Part of a small language model's weights.
Size: 9 layers, width 96, vocabulary 32000, 3.97M parameters.
Architecture: LayerNorm before each block, learned and rotary positions, no biases in attention or MLP, tied embeddings.
Training: a variant of SOAP for these matrices, 125M tokens, 3812 steps.
Each number is 128 + 24 x the weight over its row's rms, rounded and kept within 0 to 255. Layers, rows and columns count from 0. Numbers have three digits each. The size before them is the row's rms in percent of the matrix's.

# layer 5 MLP down, 96x256, rms 0.121, rows 0-95, columns 192-255
094:088145121117155100160123122104114139076164126138102111144139156115108136160181149107104111099149155179168135094174110161119122170096086128150117142089141131120097110154107147121119141113101146
110:134178122111141075157080175137106146150125114154141124152126149169133115167130154107100164103141141151092103115137137134120126067119089141134133171124095116103132126099139137133147109163127114
109:121115114150129145145075100118126100135118137137136115172156148121161137133121150097156117101173169090116092129138119138121145101119128122107125130141165158122141127113126137121134159124080128
100:159098132114083131160094117167137097156151130125130105128135144129147120099100121112089097128116114158135129111100166136106126146139140109159133125095086171172085153130158138100114136096120130
097:116156123085123128128163129123108152084136116148108174108116094134140128160138082105113131155131169115106141173136099160141140148086099122124135158128119131105138109122087161151119153121119110
106:123182134106146149137132125109168143127113125134144095154133117113137124121129120121134138140126146175115183099122137145173174112136121122118142141133114164101136112146061104114125113091149158
098:134159125140109127123144140140152104115123117153094134116152143121072122085130123130125152114092127121064148122144140134087151108132115133114082119160118130135091083155069122132164151143144126
088:146079124136135148148119138115136111130113132129163132129196161140124132115131143143080070112132083112134143136144143139117085125147164153137112126136143123119178125129154124110134153119128123
093:130117139098133112115141138138081169149147114156138128173131137080164084131109129111104125105106130170108143143133135104131135118190151148147125132149094091124156126139134165151143097139131167
086:126142150132113158128162183152176135153067137133111171171160123142092130113111137131174153128175091154144121126166157167103114128141145139128157149129115115142173138113129101106157138137113141
100:145113114141141080092170138136181110122095115116117146114125120143134099154106148183161123125129130114144093116122096130147126109143123136100142137123154106124118153116150113140116130097114128
104:075143116131077138102078110148134125156147111106126142133125114117115118152088149123134086153111075147112136152154126126145088127147185091118127102087109106109152109164138128116083123139088107
103:136116128126125113131100122082119132067146127130100147109132093130155093118152140178114139078173134111077170093126100112125166154129157141106143138130156144092133123120130082131097140123121115
138:140106132105113076146103117118105126135106131140108116124137135131135073103126098122117137170138111108126144174128158096142097131154103142097148133134114154135154124105114113109125124145098171
089:113171147139144151099137089148122073096139095116119158186151153105115116112131125129123138125119140106120148166166180122122134122099145153148123120143111108148119078144174148132110134143141166
104:130174149106140121103129168135087139123130131106089143127118153123172139115095114122147156108110127138117132142133110115112154123165136139156069145164136122123125165166173123112135106125157101
106:114148089123107137122130119151149149128152111165111169159111130093157115093111131132129122150146101155085123159134123122143096131087120154165133129184151110119134163159125156146163164135121131
088:127066077131149140113147147156116156116126109147104129083122115138157095158164120174110115089139154095106101139098121085159124136082081128185108162127146101119150138153158092121147125102124138
099:132204108112141139144147101090122111120168184128110158138126126146100149132115148154139124113156130105137106151123152102109130131136128158124123115082135112135131136139105150119143116137122139
095:111115127196123168147099140117131118107139148116103145115096122138134133088159126124176119127145139117134103146139112142107128121110120125106144123051090136124105125125144112130106146093175145
107:116119175127125150125138111106126138141165097117133075147095100118105137121138133140135129087089157122115187096153145098145179133048166145101110138106153135143125111156179148104102134168099122
101:130117133164121137111128099064111136114109168137153156092076139087139154149147145087122146112142130123060147121124093170164134122149131091174108090086138135107132121144141119097060116076100118
094:092128105113118132115167115113115146089098139097129146116139148142124126109129157173160100105136096145178097142115141126131096122132124163131105148129156138129176153116151155121140153157151164
102:157158171165135173096118109132122149118143147147136109162101153131115141126125133107151106154137100103115150079167150206138152186106156153091118151139175108155130146159115125145098141115148092
104:118124109105142089164165127076158142154112166130086089128105123123136109102155126153075142148088137133139126091112189107113167124091102132163115151112140114087098132111117122166148144137146148
102:116140097130138134106134111146133141171146147146122130138139105128127156109161115137091124098136138123129086133146123115104121113131103129174111111162127109129047157128163141141164116104120138
105:137122124106096110131132106141103111089170155155136091141119103125076134125144127152132103130124109142157126118151159143103091135112105154089137107146143148165097136096095119137129134108094139
098:129115142126119121125104156138100115131161127161117097122136109101098106104130140147151130195136111127147126137167120106111112095130114073073108123107105164132141118083101117161124107079133144
092:095181095125084122116135126101119153153126148154111142173153129080139113128132160143138097150145116139174143108092104207117171094142139166141114140111088101133123123124079132125101117114134164
101:182106147120166159116128094121117126154164127132131119131090117132113123135170132102135077145197129094112119132119139122112095137114095116109124136122184111162113136113140122133164108142131139
099:147105149134138095114121153124107115148148135122160131098162145157153144135131114137099116127143122133126082123174179191092093128168179141162121112111128147174154126080109150082113115134136141
095:110123110108134115092110121077121093135113135138151147176143163093140169153163127109150125163119140087120137088064140068140127138162112103161154092136170140141141120135103144136127106129135152
094:134095136155091090084121124118124102129139146089155149140140177147101129084162132147103124107158114111096105152123168148149149121136120155109123162082105146140118118122164143135098120067138143
104:122084128087145143102142098098129095150166147149201071127145124135117143114152084130153129092117124131100137127121117175140114167155174141135128152095171136121144093178140129119112151136122059
104:128135135126127128117124184125125135095116100130115145151140171078134141133098145137138111165139128140132139118107129145110176114122157118165132117125070110171148107119131128113136111131139155
104:113085103119112136131132099163109155126131125112082130121197146124162093131134163116121152124097170120152111117097157063152113145171163115125142151142112138130152181145119153088106191136115101
101:090098120102125120119136106114149140079132146163125138112190147160105126116126146089102166130126144123130146137166152097142108161149105132121113123119162099118117088118159177109163146104157135
111:171083142149154124129180135174126098088105113110147149128135113164105101137119137164153111110151160158176153139128147135146134112135143101108094124128127166120170077103149126121135134143133120
112:139098106110119157126131139103172135131072126142142093106112094163084098147151137133164140158113101131177119090102091165097096138141162165149086092142132109126120132131154116111105139158141090
097:172119169119123110143087168124124132145135181157158150122112120129188068126104163108144093119132101103145143096127072161114103113128139136120141151152145111125132130160134151135093128096119127
105:136132135094090150149142110122143053123117123131137107095118159129161189083114119118125142125109094150144145127126113109114125124157111140150125112063150092110119091118140107121130155121115104
102:136092099134132183174097160091131116122126124156108147114138093116152111103120145158086161095127133156092124135137094169123122118105126128138150085092096172120132170129142130139122144161096113
090:134144100124148133116134128162134120106146138115134130139107120129168106164101150117128106097101118156143131142113126134086118160156121154125132112098104121141089174092123095117093166168125123
096:112134137107133183124096151145089127072078145134104120151132114114133136121124131164127132161135117114167129136101108152138134132176093161137078095160130078156161108097122079110106127146113133
091:134106140115090121144149096130127133107112147137200122117123167104151154097132136172179120151136148113103105166145175128122114126126091117113131099113126101118138153119124166147143131177105115
103:076097116184133134122177118119163130120120122086148129148122074168105145119105141174133142097181148154146143121135096161118139154186096135103139089146113141076114115099138101126082104095091134
108:112134163159121136155184152139112121163167102096091124135147134125122116143138119112142166105131131147162160136134144134134151103131123118141124100103179137111135119142131179097144116146158177
099:114173114125119102156155157135139158130175126178103090110181074130124121115151143170139091091130122136133100147133127117139134137131110174159164143160134156101113137134110152122127156102134144
091:182102151153143162118105113159113206139134117131120113162114085172057122147107116108147101159145088123116113105140133146120168123155144119151108138145090098107124122166120141126128113122112138
111:119140123122127135083143112121142107146150124066097128157105145126131164137167106099145132131072079086140108077123131145126118167086111161132108082114138114140136120092112141108134069107111154
095:148139070154126118093106114141116115136101114134112131155152089096129111135143190159092122117133111142048110125102104154161141148140115116102118116122146154148128125112107148163146161136129154
094:125175126164162170112147110176127146131128147103151143148128098110143119133113131120125113130158109165160127119117101145082142126142112139162150139134170091141098142125130172108122103091151118
097:173128135167121193098090134108112131134147095129133139113122143135189142137153125098143088057118113118116131108118126121116107125121146131118080114118121086119129140129128081124105088140144080
103:105132134143105080133129121132132122106103138146124093139126093084176097125120142140084114133122151173153160111094144144073106153074100074131139124113148137107116098118158130125084087109108105
104:178148159131125127111142149165139135110110143089131161161136109138148120116185159115139099091159128101122114111166089142124121122166139143131097129127154128089173108145134084155112177131097098
098:129087112151135096108161146167194099110124144111134116093115129136165115134158125115152149108146126122128150121122137103135106153138130098138143104078173133150145111120106113116158128113115156
102:162136117098146102138108153117133080114130168079138135134170128122153104140160137109120125094118141147106172092149150088115157130201142099119124060139136108093194182161117159152123104151121140
108:109088141106093127172129117127123157148132134131120126143097178142156103116147094115126104120133142144127106124136135122123126168166093103110138129165151115181098159128153168160137136134136143
102:140142149135113143160085125189163121179129165113141102146071125118150120099131147135134089105123083134142105099117124135155127093100136124161117105125138157103126123137108129101087099107117167
100:113184142098121136099146155115079147098134077106156099155174132151091129126152116141107120085180146138128108153115121107181127146132114142097102119133157165135099091125115115109171155124103137
097:157111112094091109121160127141108155154153161135074138112129102095134154110087149156101143118168097132094133131117127102136119081125110144129129156143112102099134151128122109111117121149120156
093:167115104101146186128100132153137084145100129166134115096129117113136140135120178134148118145146109135119095159124144133136119122117158101151148135108137077145176144101128161122147110140121132
097:130149111180143190186144131151120144118116122168085119114113095116121155124175125110116135123139117109149102146104109132137185142136072109140130130110134142133115152126154150160135168119176075
100:138152076099097106179095133110080177188123142124116119116136117107116112114082123128131131140130162118083125134102110123119111152140086123108185116146104140123158145170128133161118143118139106
097:105103121111102072099110115141094120101117167145096133086122153179128162151112139179103120153157125147139131158166122090109095126144152109108115144135099106126128111107102129130141099141172099
101:053111137135151087098118170113177139133148128142146152133114099122128076122100147148130140149117135113091161161133097116129144117120109116114164129115139131119119092137093171120102105160124134
098:147142132090082102119110146096144100127124120135128098124136062094142154087127134127102129180099109119082122121139175130116138111085109128133142123138126116139125139101143118097096097154117122
105:149090165144126099135129118126102158129066122143133126096121135110142117115148157169141155138115187117157146090173139121114149111147118110121135151125128114115178101131124098119159123164124130
100:125099124094116082126177122100099143170145119106110170133125136115135124115123126072114107144143152110110161122142126131144131111147148098152132118157149161104154128149159140143139126169123101
094:112161128074086127151146140100127142164104117142136103147123088113102193110093113140102115150082165122098142122134163150167101125114169098136103109154158082129101105095103150126149120138115169
091:184129109163099163158147133114132161136124169102111127104101157147100107118140138113176124105150104107127143108144104123141134128144093119127151139133147129085126135149142097169108138138153169
108:110100115103142130081106141085132127131119140140110154110117126097125139152121127147190138181130112169062147151159128159141095144131128131128152120152176095156128133148158159149093125089122130
085:123126105119143103108105101151125144115103121138120134103171101120119113150157145123068129116086127138172146111140154087117112091154160115126109135117129144086158132142140085129116119152109080
094:175106150090160111088161137144122131160155100115172109102113115167076153129139133127146140126125100103173103111162155169137094139070121130154100142114097086074157132135124099139105145109098104
101:145125144152117128101145088116173141112143133130119103117117109158159143143097117171115164116135107118127116127118173121139126130135123128127116127123117120129093130182178113115131132102116127
095:126118118123091126130120107149163122131118096141123110124078114137173137151132126137100123148112094121155131134095173136149102152102155109166109126124110158074096111116117131106125114114109097
098:140147136136166150142095163147146150154110137153099106112131129070115113179106143138117101150146182114151134165111101112185129126137097112134107145112128099117114068118131147111150129118129091
106:111145125109126160117102102146104128175136101117103108153141159097137158114100149121112112162112080133137124127147138122116130122169145129176056159127128108128130110141110131091118104130146133
093:137117115094099189127140133151128132144165096130139124114114127135116111090117128108102116122124142138148135124145097140091106124124136114130114138131116139103143138122151138156120165136130133
095:133136154135069073112104156122136139124129134145126140139136154143175104177132121124133163152101135168152129123169175101105143121152125143125108165106139144165075159127121149075131111116109129
091:082120083111133077146122124113091130138131106115132161135139097104154135135117135127155134162122159152148162129100131109129142108097128142135162132167070137142110133140114098131149117127128128
098:137195101155135156174114126133130118132128088117117118136115129124143110126141118111151089131129158114160115142117135182180116131066136118089142124154158147118111157099128157101092108102128101
098:123112110108100117091130099075125124140107123143102125143124149105161152146126094116193198145095099161127158123113148156149138131095107121132157115148139115156073159148137104085138105159137135
092:185151132157152108110108102173154123104151131162128100148120163137135115181156111119035125125136117129143136114177152108144092181110152115093127119112127122130139088132099123120181146204134161
095:094131123126166093160136135150160134120093091119143096109145128138124101124113170137110138150132113136124127091122165111119182164090103109139149140073133148126125139137142158105115158140154140
094:148181130131138163118089157140116113136114173145125134115132165111179169126166161136138133129115166134138128137133133105137111142137114172129145121130127140145120165143124107132087117153142107
100:112076144103122151141148131113106144103145127110134143181133104128127118173133131148135103154162143136139112143140067080108152147104129165096128126118115171101120108114117114110130101124121158
108:103153101132126086119122154163137119102143130124085118129147109097140137123120151115121150117123138132108117084093100142075138140128136146158142110116118092122069102177107140124119152109115135
115:154102130190141080147141140152146150128083170133104117152124145146123164102129120146131158144119132078128139116152124126156139128090125123139131130172130099072176140135128115114129141121154147
093:114150124096108160100135114115148164164151102169125133127098167100117168184086139072173162131135107140116100125074125144138121098088126107176170128130123126147085136132073122102127115122102144
110:141123162142151129116116135120147124095130102096125077107133104111094130158098108093100128108121155134126141119088109135117149133136133146137114134138111135152121156123167112145144118088100158
099:132087110141109143122158133107134126129102082169069102148078124114113104139097096142115199141111130151108122159111087137115169106164120155167141105151107137146131085150079145103150122143166108
099:170102123164153146148132132156115146128126127140100175135138154151113147158119150120098133147134131100096110170107125097113099185101043142127143128133160106086098125120120170117089089128157112
111:132199154135134087121169120086093170142095125118095162131100146125116145097172083098163123128122141132168091130121107096122109117120141178111105174163117152085151115137151114212117144113140113
096:151133163137133151133155128136151079107122130113147144122178134164082105129121110146119101164121127120085127131141144135116083149120133088124143052142120144128128097105142149086127125120159128
098:156115096118129134092114122164115118153159101111143143091116101152101089127146159187128151101151164115112114124126103128106159172166110116136109157113130107128094134124087131128141124105135072